config.yaml
n_layer: 22
norm_eps: 1e-06
rope_fraction: 1.0
bias: "none"
tie_embeddings: false
init: "uniform"
init_std_qkv: 0.0238
lr_head: 0.00449
warmup_steps: 200
schedule: "wsd"
final_lr_fraction: 0.0
batch_tokens: 65536
seq_len: 1024
steps: 8423
dataset: "wikipedia_en"
Each number is 500 + 40 x the weight over its row's rms, rounded and kept within 0 to 999. Layers, rows and columns count from 0. Numbers have three digits each. The size before them is the row's rms in percent of the matrix's.

# layer 18 MLP down, 448x1216, rms 0.0476, rows 135-226, columns 912-1063
098:569503434603512548519598503459510453474514475458445567570557479518447541494427571573424454488549500450545432525459437549533506529428468516490471568560527556480525549506522542531550513492534509477362534440450471525576392492493509477464510521498464504504554542555478463546527466524525420457505484530515547497478477466525519526546493578514521489513551439488518488422469396478500390424542444448518507512463498550507529438458544491496527458509534450484509529459
100:486454495498546524519528490488475405474548479481519508522505533537534447486484472427552565488490557548504462509437479538451458547488543515471555559456523508475516531515554507507474506538478532513456502497544486485474502477450487433497535481456535529504506574449492495486449541566620531543480518450555489498547468549521492571558534543537434512465431472566492493506504559505504526456516538478530499527518560530451486474440495441530505524477442481480510495505
102:470571529491469457490371503442436479565507488461526499460435568493570504515543474578475499530473491522482478477466559401474534480533546596598484530536507522552445447524550493526440416498572609566460595526440544580549489565506502495538503527458432486516497512477499526456489451553572455548507564468550496520491491478574471469517448473576578526464510532534477549533476429484500554524444459496464531458524481472485449511519500499438510478507495519491478536474
100:522517459562486560467479486506527458481422518529457464427442451543498495448552551476453491514522476491541561486481555497534457511472424574478551525474456491448390531526518471458487526566532512495505526496459502545579492430562513563491451476452454525464486486495505494511493543509515540471562447510477541584509495471486570410492518544489528476466502440531549490507463501460556503558496479508512494445482457540505416445482477483559477542431570523542470528445
096:555509446504492546557518454487462471511451463481449480511494505509565472460561510512556507512482537488522550516480491488461504473541504510483432530600569532460446543491508476555516478522505517480499516447562538499490528509512462502629502444508445489488489455510511464536531431544499479502396483532431511514524445547441488538496500516499463521500518491545531496508470513422521546494457577464515448432542527551524506495416528452563527525536476524585489514471
095:525505515481527494556561579512477502461491498542507478542474469496441423514482549514531476545496532516577447486547450546502465507488457520518417433605520485531441413479523484518475547461551459466451490519494491525573479458569537475509453488520532561511550539528455484546446490514457509531455534544512406471485499442492477492481548631478499544472451612486448616502565561475414513495490515558498439474536556501495457498464518568503531450556671467494474531475
096:505449487507546517528462418567552504458490570467535497494456535476475468540483561519508515499547540468511507515513500511480442563519532473529429435498451392460457544477520513526494458566520502520491512512428523458571474496540466447510529500414457586427485480503493463513484479521531500549456505477472439442552481498490536527509494467515457497542504492438526581486437527558536541534500553423496534453432433477487471532472493462435541538423542499447571525478
099:470465402557467541555472459547465481498579461475494452491470485478521491465537487487549479500504567482453445500467450536558584439472442533470498543506455480436485467510491483539517472489510517509489520493564528520474551494556456437543508539461508482517463521514493480485483516483570451469455529518497437520529476536518480539435472506479503442583514477411433479478542470527507457452468469541450476579456478522523491501528527499496460502499597493447451515518
100:566523461516535480597503520479553456489431458466550544438493540522500527513485473498531529519536462559508490522536498536560480434483566530380529519471518505504548503503527473522517480492498531482530567484512460479439520554498505528533454475449516456492469530488541500492480532582504424459500522508521474501429471585547445510477478574484494459525506462496533504560504516466512495502511600511503495587505570516539452495505479426433403579437572536509507474466
101:546534534440490565443555414504501498582461547511469541512459435459496568512490542502533425445521521542492553538475503477515561473561571474503463448562490506525404560470483453414517468495462537471537501484484488445523500594516505525476478462612540551434527578454482487476527490526437490475509490460528526461497541547528560489495477461498508494458508472425523530524588476545504498404530431563464521538532503518495483418490497436536503470492528455530476491463
097:526534458445559464498476486462534490550534472434452512528519494545559487514521492424514495518503505524563564509601529524519472484493601560423483493508492476496432493575532550474404510459476512579474588407491513553516510557505527457513584447539425444526499492407447501507520419449503510529468542443509496438587553473502444451531521524516498500598470467457478555447539516520505487482510564505528467502483414525530516445516462475524451499528505498514426482438
098:469477479559490413466452462508420491503473489537476515535498527508554505534502454558504543551538517447517542523499476541533459547538522539574481538519437533474460476507557529499426566568541469547547515534476533538489494496502391549519488512444560539544544535481489487476506494555528531477384421474481424511523459526575522512560503527445532507422483507516553551526504507501529446432583536512495506563512488526517502469475483507517540484501503506458499455456
100:575519486488565495480546441566419530475479499476535463548536501517507471477472498484416525437482446462487467545471477502555461502550487497501553478498449481556467491496498432510539481492474497599492528510500473562526525486586460514528450515576426431552499511576445574497579460539534553458514528473566556520584477420505495436462518550494519440538468478510502471488505495549502497539454521572488476451575541570487550517466548490526508466507559529456517502431
100:570482521480460552535502528542553456449519469489460497555519494510513468539529486487498494519499583568489532470510425535533566502486508498451495448449496507486456499476516467437481532469471448521488520501544546482444502515524516464528495490434547500455571508540419479486504460525479508496485583520469525434545584484542501515436465509443510505481497534499490483532573483525497422534532493465465487553541469419500404409510547529481519441463518478503482487465
100:481477481474506430454458514484558481440458526470584503516526536490545453560463465479509484473503524576506519497531523543528527468456506530495465485498563479433496515541474505457487447475549506504473622429473532521468492462510535491547536537554437514491470454450526475472602533506510545553497469521459502471443503474478506537464583533571458553552554475522473498458464537496455480494537531488526493480511477572459475509483529527469478532530537502476486555459
103:508485536567483498496529460518543458471509530490513468523456469544515540448498512529478547464478461469499488503539570495479468530526548460502476518507454525458512466511494531509480569550535435535527511484510497494522501454493477480497499503473446516533496434460447537499486457460482463464507530462539577526453521479506492439462501499515517544522469476459436471521497526413468449438542506431567462440550445463513543497526521556488469500456477485481454447515
099:585531523468502419520530456434459499559496485507583452522463473460536459484497464525478464499568454475514535526585524439488506438502437470558425463504539490439527485477408518466550491530562526479535490483491505491501498522446477528485479544475516530471507476478499519425486489528515542543505538485461510511518526515441448519495519488473455523498502490491501516563491528534494471482472474583556451445493483504517521489484447504500545566456527465536492462535
098:514483522562493394461518538489534551627501450504482463452511551507485513522544501525462521519462458489601539489482404550500536547499511492451563525509559466519415554503516500473465586459518512530478541414492512477478468524523523478522459536430480543448441474468512514503478529464466513476484483537494454415484431498508540473501541521474550532555543482479494461510518466444486486482501482600527528512460475503536485538452464551472546527517525536448458462464
097:451436538560505484506492527504531500557421507503502548498451479466543591509493426503548535476474427500496463606442516464605531526610505395530486531461503543497545509425500524490453519477430478485486466589537444433562555468459457548531527516503492447555538516456418498530523482497524502595474442510537494502514431539522454551582501542500458531531536482482501498492500480489490532522465454540505563429489498551501479557512471499521429421553537481507532522581
107:361473461451545473530474494500475505580500441479572506576525456506492512494505544538501504471461567497473512492484485512506511446519522509459449487482471419545490580542468512470512482578469537483449459528498484501459466525516513450544568469484484461530521514515492488532492535474496536434418512467568517503609494540517480559534484499511504477429500511525505497432557430539485528488470519479513507547497508512516527485531616459480504490491475507479512550475
100:511522509566496511529410503539507583499441463487492538555517488478538488522480454514580560479429529521530517491461520462551492496512509489528431489528553508497447538536528492525506493523530491521523559547499445540525511483516521493514540548547480464501486439525477489503542454453498543480451494481550527508512539451496485486468503500526569533546534518468485534515512483489525500489539552584536484429469500566486475431506467472419499473437473447450570547451
099:537479541487504540528513511505493488472508507539530483460460539510531477547497566589440418507512539533474494435488405508582521468498494497548434454497478472460501510532470556508631524484486481470533447465443448552600477419474548482423559501521591511547478452573448481517498493507625475518497522539458499483492523438478466508525499518548464505531543466507452478507521425446552489472549497489462497487602545518502445576509476550534480476540475480488521549501
099:474473488472523559436518520459564460427553517513484523511451483511525517544558499567480490510495494535535438479467477484521498587468503495531511558473527514556493533480502479467529481532559544507515462581493451531480491532507497536435541515430503494471544480489487416393455495447511468565556545570501548550572517517498517477493498500551475449585485523455440549573476466505486447514551544502560528502532544559536505528528512470481458495570559417481475516461
101:509506470457556493489523467465473506522505496480484457447459447483507419537490448486500529440512497548443490521566557582489515594485490437474534529480490483515532549510533475514414493491493495517506376490519495473478457493469458466537540495539474549472539502542516488541470508523512465572499577562479448538517460480535513497509570457479467505523514517450481452438480584522508474511509489494561491478528546499505529532506456533558456520448507532553514486513
100:499489495489583514463520445487451474515446457501583521474431494426525466571484468459490520481503521470505574503487466571498502404541459525582492545475452476536554517436469509452483488460473427525518498438374500514511504469496516538522492492494444564487451486540491465557455523463552533510497453481509546499517478475606509488471425488457518446462521506524500528506510486447432493453513545468499538498487515447467506563460494570491526580548470502520470482589
099:474474548467521469482497461469482482573496459491524492529518486465470501511482517500477551553483465476511525514471518462484445541424520484549408460555490538507500524532528510518509516450480533524496482463462477566459549478492489454450499515451523549583481456538534464466526502501518525533475470535435472535431552469512520548552505503476442594499420516554526478440489465515520522489564460463529511480509500488425476582546472483479499458509525435502497520444
097:475491455491474543499570531580502550516455450453474523508518466540535445475463399460516489475487501486507541506505549519399504468472489513507527551555458584522474522510547480503438570557498487507574502548487425598518449528471386480466546467565467490517450521550480536499478525509525534539471492505456480492485440485458559542533510513448431531519593507531433576539555463550479523530542528502513521503498527448518554501540480530514606543524532445532448500511
098:453515478537505488547523506559513481543542469525557531457528529554526550497549535510459481462495481459497466547573446462498472473562509483553501515420486544526550506562506455480557451562505494554473460500471475543523494449507471422522575538470495512531560451384477551485508530499460531513487540476547495507503504454515503479557526506484560516446564473457479549469577518459441470483466521536528420494551565496518530481497424469513529470518498427501494465581
102:561486497535513458506499484513474502551537525469519516454423529487509497516485474470488466563444527454452504541544433474473447544493439460493545511510530480530497449511571481525506543484505556500495520510481524499537557470502542448498521490601446478498426438514425541531570527550466470553479522533481589554508541487514491478497507541478538554429513534546513500443504470434462496581496481517478494463519508505513457479430488468469521532529581477550426499526
098:501454496572464455533485534450562488445466446548476480582575534435445468529482536498531500454439480432473546505475481460594401446533527512443550474505484457452484518528560553496485472610556516584553553476536502523539485482564488485462457463512442545546611470504454495521476488460521532540527520504438498539505503438486542488500532493542536500599531486492523509572538476476549514547561414531488567476485416501508467514498515495511545477499460521499532525494
101:475430474461497522485542416446481471512541473470479489422486485503565524479468480503485528537424538470505488487498506554602554535492460521529494510499507580535510483490501532455504479547539590477497511518494517558473498437435447518594502485486430515503482536523485467503457485516482499540488486521531528496437475543526476488517466466544505552531504592497540487435463496476471473533473478591500553527491493523529488531503512459469463491506441539513494545453
097:479517468491484489475481440440472452435507540540514495448562553436487458507489453490535514460500455520465431466598455505454524524539542485566429487491476530450438510549467507510521577525533565457458477524538504527565487542485484497552481562536501493537492463435491494559439471557546507594500544575493474513433570501469503456431529516517511502567509479496507432514479421457578473523505538510416518474562581560498531511526454546494448408516495490493497508445
100:475510515490491513488454460436526458553497540462489504534494533465502425580490544510450412483516537532525487465500464443424486523498455487540462479463507511577477463459457460487446475455505522436467496500451510523528458494463406474552501497507517518543513479463541479527552428530519510528502500488569576523516449472455481507475630481440475577576461484460414471465511453436423410476567460424521564432588535504486571459468465484496561562454460559460515486491
097:531544486520534562521466487488483524432441481518547450519530507501469494461480500583468508486464521487576546527469570497457481493480532524513514522596520475516494513466511468473500454560493537484471501520568534504478538491543500510528539509431550489516489545508463529445465475479434497482504509546498532512488448546519545535498506462489486555496514516444488540586523545506500435461501470428526464475452510574497521449531479479507500447508533475458475518487
102:510546546437480521549481546533488469426542554543480508504514484455516512484484491459509455480502446545562438486525504477475495477434502452552524510538497570481489564519563428527456481488451399466531517461519528457565447508589553491504509577481465562496432470464447498479524513608458482510449523475499541509409452492498514497521504514481480554469481448483479567430456548461558575435521510440601507485523460556523525547434443495499421511524467575529500482476
100:474538476570536491557477547451464526497549470543479475470443413532486520534512467556545466458491496542525484481534531542461525362511515522455544529411535532536466412494599447537438517579487524514447541523497526488463474548484486445528410537529480456444535471494466511468504499481500566505431448431424489501523514508511466508553447428493432562527521500508541493480553440460529395473499512466529493542563480499532505523519470463510504501535567527393475476456
096:528528464528511475534439507523484501460452479425474467478451534555501470458541504558529468406579479519454465568534545493596466571516470395530492466450568506518456400542517478470524509449507518559477556426457508509466604479450481488576443448462524443496442435516514568529516537496450473438464470412535464455470476535506529438531461448492525487529565581493513446529581544502518454506457460510549495558505467480522449540499502540513487516522487482516527552430
098:493506507511576549625498573512474514523450561518479508497566457487497483477503477461461516547439544480524513578476485556527475446482510538507519441501416513484511468485479479507525532472419396496494458501497527540540411523525579465558469534475598476469457492536492451476464575518507505581527478622503464492411391518508510532535559503520473500471485508496433425565554487496458540475511482540473487489429500488534478494439506460531528477482526540539527508518
098:547460567480489500512513540548526541483528527474524538547486520531467535543481515440500519451499570522522487500520493534409579454500506593554469453472462523491478497497536482443471513494500553554520557533479512551565522441553469535533530529535522513462508529459504530484442468491528472462489530438432488536556457501519450509495562508449513487509512514544498507477475441469502507519513500475458465476435535499499494485544525434429465488559489550546507455543
099:551379477558521498541596517477445458487560481555460447533535526533509481471559513540566478457465579428485449491450495503608477473516553435522462452532420481486472527478491492518508488433536480427561485537519467527500423524450553501469496511531579540556429491556490542519500466537477504469518514538457461545538549482486573457537500437399447500539568474532503548557480511462578495535488471558524522575454501545532531489523551443522511542541445495472461403584
098:505483444545517463537550560470547552551501489513488506518443494520486514491456503571485467493494498513544486574488511572505501443486536511490445514554524472579549585533484577478491552514531458497477448552485468491460564432550446565440560516491535530421478540490455551530466543521433488501503528506453537521558439551502539471461533521503460519510512487533507502458543560567523448475495533544491435546545481556465526495500569484525520498499562447522528478492
101:466505461497558483557500488502521449555480527541516430405524490497508495505505521537453581412492462478498468462495494501563462502461501548515461596502421486517553459554440480458549513538442517483550452490442487504422508511499464543448540561517564444469540486503436531510505573474489494515518474442474493483465475432483504537463553549456451494553543536499507544530491527519461459444522455558493514582539507515493442644512467486486536472549465588505493543457
099:536443526493510506483456445554545478439509484534517487475451516463427607475434488482529551511482618508466562547523511461499493499539484452530524486506502470515525499479497464537473542457490506483498501433451444486494476477570578462485512490485511587522536504411489465515508540506494484495538506493455510521536512440479513450443492471595520520466557488468478502523491464510458451542582514565488543513506500441509492518523457491518538469583507507563440507565
099:505431518524477490501479532529528453513511496460477520483430447473409450411476523545411417470539511435491507474493489496484599519597512564478519464516508589536489516451456506472545520471513513490468436502497419486540561503458525493466500513561520581470438504517507519441508535545443474491460612554549523525448471490465470441574473501564514484487421468439444487518518506601473565527446519514556531500561487489547510511509607439535476536522450402478469459535
098:460576486506522519501495506507521467499477469479433551521500445510477492503529498465490483446452518442526501470508487535500513477511531443433517539536511495466584454559463452523515459541437480460519509483496459585494560500535452449553472482538565565511503501533456411505488474515519410478458492476479543458450441539552515443506592555501517498392527476509542530468560529511532450499523543484461472476505435417507452498529460524563518489577594460440529501558
100:542555558550445492456487511514524446465514508529544536531452513470555477477439442510510504492494516413453453491482471487494524525480518504531508509451501528500480507481501581518484524509477470516529449481544495492510485461437464491550567521515522529495510581481545475558472564505543516441489533508477504567438546488489586516445557476435510568570493524487576521500502460502493511498495581497494520507478507509532461465469553516428519391524543483537451500416
099:490500487509423502443464491588505481596533486497496512499510531371539431520437539528542508531552553508579424545450434496402523514521455435501512463498518492466499482461435572486506466485545552505498524451508519519527576545491478555584573476481501424516557535502483487453549460493478462508456572523499473525440508423502549517442498529472521516420459515533526503469487515488491506543450449574484472474489493469522466455540488517476492459525439440484511524493
097:531533473459557540595463574486509445467576462457459475515480505552537439467555505485508491492450576476400482474514500487406436445455538426519492486471505470527502488489520548508526556541509499540506522493511538560490487511450511446505504464542451540483548429549457525465457458547503485523573503514504510539538474495496514415514541502492527502488482457510443506488503470446498433467461451516504549561464461490450486480484568489562553497462484455470479511447
096:476519460473513501547516503510479488490429441466601540426540512531476516501542537507514538520515454522524504557527474624515492457548503541518531466555390516549554502447503526465475487497509508540496495466469491498490542491513439528521514443533553496508468420431495560476510440475519475527475507491560528505473506509552496531531472528503517477524476544483493458487480544442499435444548536472533499559451494481523480507465486491508533524484445422505438492477
098:453434528441469486461457509466559548498539581483485509518552567472470441470489486480562484528568481503434462557425487495535466450460528528540555481585533532507471546508523491491523419511501522536515505531483506457436519456530479506487492523522490521490423537508441499507501474530522508492497492434490486512563513532502542539484548545478486495491520486504460505475446559490510517415516501393549486556532494480506439543537502455471461461490471546492498484534
101:481479542525471518504496518524467501565552510502461522516527565538486453477553463455618542469517476501514489428496505570466484483471536475470521467474468506495537508505568515512469533462446434530550516470532524524491482536475492508530482515473428501528447441508508489535505561483446578483516506522511492463517501495495514510490519602585466464468547502457538486492430519484522560577467430459467516541599545539479491498410517479443500561541419553594517442477
097:520456507444518461514500519474497599403528521549517512566480470516454546486437519547482469494525537477464466499463529486401489515513499469512503521543502488552514507533517511493471547563461550518476456545515495492421481542474488465506467532495459469540458497532479451497397414570562469480447459557505577543547528467532517512501497498483506533503549546457443482475508463524490505454428502549504548539479515481484546522502564500489521598493488566471547490457
102:495449507483443514496523488521552485491531483514541469556512467521552469443483584498495500362450476512472520492440541447497496534453486480490523508484533523549490562539523470528410443493498498414481524496480451542564471479469523407469549540460481482506502524493513501504465480378542479494557485524555534472443552452475543547514532525456540533450557481440514451513451490482478530464438442489454479449471464497586449408490555485496499472455510528465500452497
097:486515519485518447512474493452525564543486460509470515484564498478434499522464550520503584484477476467508511495511501432469475458519536495470533517537523429539478510535473545486510508476454573535537460515457452475500441479593451537540547512439528455522534502560532537553493423444553508420510508583458491449477610483577527456518536485467486516458529463466552572493434489555503551503471472503495470500496552485475454501540449472510463485463493529499442486479
100:498474522459511517477492474444497509504413527587402485529537465519511511478526504476479539510482533511523557560498526530478496519508583467525547562557485504529464482497478436374495479514545496424427525478488437434499488422478479489556508499495516488496496499397460518522516510574508523464504496516485425502573505443535513477472523493466545542557433452426467530489475464523503535544503491539543441520554472513480497503470502542490420532507500492521547461519
103:492502522493497500417456505484499439528496464475515526512575503545502463457497519525521498440473497559529477476490454484529525454440509467484578487535470523448524529518472520470478535588510505515480528367433478503471520514520544511528423574518555456471527502463520529531461396508538477555485488509517507521536478458455494512421524498500478482517520533554447480465495570486553539550392521486522527516541550532489459497547517511565473485489477502447484508532
103:474498455493514605494544427460595556483400513496483507427511473497499450545463510451499435553476498439450494514470517451543526493491479345457438552570493418451474479505517539534466511542482514467542492452466530468499501488529457511478528544481433518563538497494509496525475493464434544504451478557439512480554511459483519505381508536459471518550527564502523550457500483405481492469496499500499463498460609492558514465485532477491578538521529471546528529487
097:486496387541509550506496535485536493447509519527434458572450467537558406582482473502453478450479507430535527447489437441542506506527568482522506540458515587516419472545434557513565524565435492491518551471566517520505450542557493466512440542504508510582460506545509430471574424507493522506480560588463458516500426488462488533466491514592445472396455531476547488537444601515450470493516501506499495535447485432542549475465503473487535476500490473549456561519
099:459438481503453531489448490485529479611545546470479439488459532460515555480525522485477498478482449531536574530459543503547477484567480508431542505477480527430590472524486537516502527467476516503562547482484522564468498610568481489474487507527469521494477423514489530494458524561493454420500500394492498569475478440507528547476524515537550509450536514412528512490491536508465442437467551532559487454533538505486466525472518459452570491562481511439456576466
097:483465477488447526615594442501483479504526556558514515526537498482521505514539484495452506459508446479467440474469461481534540475518530447463531522525546512553442533504461527488527446582518466508484525487458531465522520521494477464498450432456453510504512439416549415485479516576521539595476477461514500480539444464574549428472585510445437501509415437531474533487455524445460466482427476494358485553472499481488519455483540518476494416456507507357499490525
100:530474502543498486480497528494480471493508530489515458479470439489529556452540520496471513460495521490563549560464456522549509462472524524459519533523513471577485470524426452504540442482501483549536509529558498419535452551515535502475468528522473569540510453472485495486547468470563509517447489482376561438454421488489434512514571475505542549537596547577482536494437547459533488571485493519404490502484531486518539529505504498534424506457461483600531472512
099:526475550535541492434464492433522425534512521459485501487589490519507429472472504505559434518452521575549530530432430457493544501526524436629541513527471550488526456527509474391558493530490533461521463470561521537510529469517578553505439601471452501495541459559529478570587493548559469503463509501522461508556524525535473539495435496455421461517451556500536513471459551454555514527561455494530430559503484546484472540481508404528498517536553468479507438544
100:470484520526454479497529599500446414499521600479471494490480484487484517541501532569438487534483493508474511481451523555542572536460506509477502496527477460495417496446510541484448511441498547513538460403515624523539532464516528510442530478517483486567506482482512514553514513441565536455466486506459483550486517482583441561519497506525536465520487510494454514469512531561437481455486501499498530510501499435553528573517471524439544462490529442535470457464
101:534479509484495569500508520536565444498507511548533512435564539568465476485492537585473518441524430469500502475531502555633530549505482557474489498476511465543496593477530570452447516457465487434485548605430488536493529504466496485462505456443521521433491452473498546492560458535427440542425499509529538522513544544488523524497433488465464505471512520464451551524519498455478444480496540550538492589477553468507481442507490482495484455502456491490512611458
101:492519499558444484530505448502434427493496496517495461536533525512519520539472499464517467539486483489484468425482491509577546481467478466578445558536567515507522473577554481591501478473491470499540562542466491578495538467461489488473462569565491512496462467550502509478491505546454482538549504531463529467541514496468510555510444529508445510521425509485507499374514522513540563410551529533478546529514461476470483560399528540498494523520423521422532529443
100:481429496525489527477496460490545460446496498497560460434558511489566450542504540466443492541544498508471442490406497524466471502520514450539477535443493517481434562518484548554473471540504438465484518465459543492486454523533465457363557569576560463475463468557467498519528502497524534521514572478548575486502460635517535548550473508476515459566480577519525553436515485525447507420511443529476473473478500509467548536456535496478529499472454447476474554504
101:496436442482502425476475516526453428484499507471465541419437531536533486530511503530519491561533462555567520559482475512528507487490481458515511518528430478502437544506512545531570511501430476415499515426538479538473568508467508484471519477570463562442448480471498559480547521534499519524585539488494486466436435514503497565463532525535508471517480495493498506480560514553472457457498463563448558521520534416548475481530427553452547429519521513455498429446
096:517462459491542477525570487553516540496496587444442524538439521472488487484463454495485533532491521500517460531539482493559517451523487542498501505398533547482531507500516467467551563454557505535519492478439475544514433528531491513483530479563538443471534478509495567535522557491498441536503525521535514503486492490495398498584500454468476547524467526494463551512509530493597439516493538509472482478547519478472572488521481489425467547512537549450477542511
099:431458496513537573502561512490453473504534465511509471532488505491492537559481472467526520517519538462488535496486460503564477485520437542500482428526525466457500511525450479514465469503558533474544501466503476600509520513472589466508466458491423549505554512514485541464521481455493517475508444470515525458466507473469515514505509514507563413485494536575465417491565482507452577465567468559493473442504507540497463485462514568472466507549445545433347548485
098:446507466526530524480508531498550574456495502554482467492572501527510585511469519506505445512510526467521468544447432477494532546518531481489497554536511476427494568436524486503479514455498525404493502509613496534541565550532546515508477504575461532531543407475497547437473469500530478454445534538478411581496493493473467478498454458430529440487459541534491513476533503488493512505494480485492538453428459456500479490473463448508463598498467513503501566423
099:445484490536547528454582478469496498551423528478564434484502499429457557415512503489470532515585457486577480524458494555465516509500442469557492433498503499477533461519453497459495474473552531422438484468549456558496526407598464521543499500483470568495487392494469497479504530551558576551458475564484549533519582476538529480488500513572496512623541494485525507521446452531537547516458473531470463467506479547522487486476469546496482477521531558513529537517
098:475574530513498445481521531526522529536573458507474474448469397427492487509494540498518477525454567461545555490486522502508574482520514507543396493473486433605545478417577456451484529463497471527598540449526501540449435512574415485481520492540469483455512485544560448576397517509568471507492457540526529491513468562534483512534555518581508490471533540463504473477475549607530458527472463514447525515486441540488465529455446481481557460483488547509407472515
099:497474523471466547510464475457461486511485511510562426457564409504453469509426488500520507556442540480501493509442494558501492575489557516402483405555471509501572447543477507443483512522575479464476478521489459530442505470556505489486525535538547452510420418574522472446578506498489539432549518484487455486414495508465543560494478531485488521487561508498553501498571525497453428476524567541518510492430539480490519562505552507450486482473511509497485464554
101:478431509481455459444455550588494443438522507500488490490422497499517503535519475532605493563539532458513532542559513531522542529535475494502521440449458539541500508474547530460469489455563526468589458485466508530433552544535556459580541493553498441481469515548522537429492490465527524477532488490542596464460469467459520536479553443469488513464542425574535544490538574555547513473536528475507451461463504410509503472466483488536480541511474575536542484545
098:511513501535475495492486492480508433584522537485456500504540503523489515472523523470546521470463519559540491479523517613595503494526553525518551477521537482485507521475463444466503511575514584468519512547500520496407500503493460529555512499544511477559495531488511510509492451433453520495477469458454554509508489454541489526524525500500547523595473469440439572467534491551512447459471489491521487513444469570493602543470519563488536405536533482548545478542
095:466462499450547572493438522481539463492515517511408449550516504544569478482418432469497548443489495463580451434450538511515477544477534549498466513493486518565498562509488438460537478478493546434530517463540479518438480442504518489463448499520476470538563552484560463464466526480491437488502445530553513550571484494497512430553544606481509524474563518480527525551513530479497548457512543454438467469537512436502458487493444430447464567556489513522488549471
096:496541478531539538559499444437459478512498479577470517512477450438468487463479463555505513464487581498536514481499503391499472525504540485451457451526551494531419466451541481502456490536437447455485572505450460562557490490609493464422506500429510551493443516514479490496468545469521549524491516622509546509437519504595468421613536565532475509487502491466507483477503586526529485467445509491482481496468500537509466479423456486463532574564524543481541474499
102:472529476501508569490536616508449432477489442424483502518469460625459533561540498513517529488494482482500530448427557497545548503510524507459528490530476501503494447513508513509544479477522588463440486435510460493479501530561499445505490561501514519459504531540519476449498534466531468488475479521473453488488533533524571559507506520508526524530512467400476409441450484428404460537450485477517505485496532479518464478435572513528545620537455402501458449550
100:501423526441473520471589458482463547439543481538435462481570491482529491489545451458517573478462553530529497522462487529535520468496509467520519501501485511501468550529522491451485449454479519484447497457502491473466514521509507553461521452499427442524523464454489571410539474488534534594485438591540507404526466500585553517416510460461498566527479506472586465470463461514541465407459473486504529474466502499493482568503501481506510484511483578529452492554
100:473583531568531531523469536454525584541473444623463474513477494447565527529476496506557482411559496512477472545471489432512476528538475521468494538497512488466501450415502519496545528534455454505426463501510574464464494481437498561506536470482517460512533468495422578500468518466581464555504569545588562538513523611502558552417465474477472533535530458506441470529520569518575504483501507492467551435500508532486438495502477516504445507489463483489535492552
096:501544544509524502465537523501459497472542523497509521573490520519473452484531489518452507516480515512465490511475473583537504483504578486482529468484570510461466497467454542500519541474496495457529459551453485499486499506541449501562502505467509625443586535491561483516528450418570523505474512503483429479561487483444474492487532482524512511447521493524511530522511499529481509452487454505446504450463546495481465483592518453575529472507513493492528510501
100:483510566473492524435507553519498501495459572556522514439502530461480486503427486465448494468532494443515515523435461504465540545449527451510549452533493472528482524443568523502531541515496541448515467522491533554480518517527430542543514420555512541521529478483438451608467467525511435550455564569516562517452532517559506406519511476474560479520437493545549480473571507462549420527497425456484511487493541561523503500444523533457574444508523531454533494488
095:495525465500507440525471609459518527503414621532556484406476450469463518523519553446497536488453479447535444484515433461482419494458483449486546484458488528462532507506474508517441525438484552483514571508486507478520489434517495460521540543509539542526444513491512494521495526592541433476528512454449460523464510540439486547439461561448468478439446604485493551547503467466514565561546516503563611545419515429522508536498565471517516506575492529518471457514
100:523432461452466511473505415513470478495462496491458460443516547568494433551530537519485482498552535558507542519513508509461551519523518475482494580471435512505468510440482481448549448505419455535536375501546448507507542551473531522471467524506482540462544543479504435502480503544476495505452611521433556496558505486473538486527555501448361584520492510496531560507554485511508489487462483519467502533451469547500511478511432452547489479510505529494504500523
102:571509522536474532517616530481531462452479523501509490528518466500475486478486467469495474530538513452482544547493521517625523479467462457562434575479498495517535467502507470538539455500505471595531524422469454429430472567483510467493491399556457423474595557549406518455467608497544522551525503426480437488511546459524488491489495477526514524444465516546478582476536454522505484546557545551447454442525504500482526534524516514499471494532537445492507445534
102:526540462542476495494525450507475529517415467510516579509511543480488497554508526518505532571474524452543524540481478530447488507483474481499496489484517548492453517458510426511537482518483507457537488451528533514495504469503493541449485510531482449484532466502599411488521483510523527519552456519526499499488480497521456557553457489455497526564494501487488468510516481570485468512504514482555482469506473523533481478498490502452546530500548546527510514550
101:487432495451494445583503540522508497539516526413518457456581502406500509508521472517519495542513492530551397496517533480459566479466586512498447582451530569492481480413469520485515544464467508506523504551533441522470523516548540486505509573480497475518579489560489520480523446564544509520478494463537538558447509507478636530509488544487500514430566476470486477523513416514523457543476511449549478447426474567480502541513462469421509473507498490456405542469
100:527477454455565440467521484506541565482510489510439489524424446520545484546443488398516543492528466484566446469475491490551499452487485501494467490473548430497458505486557516462530440460518505469530503474522522442590501513456483501513544499503432558475519489445443453418576462573517512487516532522486542461553509422505499535528540450492553481539471470568440543498466554534519522539523508503539486539520516478464482499508487494478488486500463514536492459476
100:517477536476510502454508487493424501509504474467451449476541520474557441547430588551456528486451556474549575407567488501600470478514542521545460493434540506495498490481456544510508521445472483512525532550489547515438506574453513549586536566541527539516458466525477473509512507434528594495564509390509564468502492533445503497460478427448448439494484540479459461447546532429532506510498520534444444489506491485487574491482529472483408511521558549490550503486
097:459479502490555524470550470499491515499497481517494509521488517429475517459511512508548484432567557459488457492454482444538498459515480476473472518496514475546517502548459546470474481488510572498449517490461428466497550566432486419482448520566465475509534534495460479577482493481436421483486487532456499499477496511516528467454429456473517500495549570457449492506474464517491537507399537542473534518512447475466586478522521514520517496432552562468463531466
101:512499454580547455487465513489501493457481466483496482428468471450494457463466463425471472481470411538493456464505486554552487484522489510468514510525591516486543451529517522478485582442595528494479486413505462548476483453501508498497474526508536481436524491487490504536520554525499552527459490496457517564448516508528579537538490423434589606615500473433469492493554504489536474451578470549502472464505475519509549492528501536483426511479487510467480527492
097:453492472459454570471434580465531542535477470517513503446496410472523575519517515504444414513482580550562522488515465464568439470556481465468567570426495504532443528466474364485462453469514567499511513541533467506547524576419588489436585522519560529503515526463463490490520469461490517531530533477517577512541491515486548484532539492544514468528581483489448532566471521578532519541430480510437513515520477482482494425485530483462494443525630491507543526484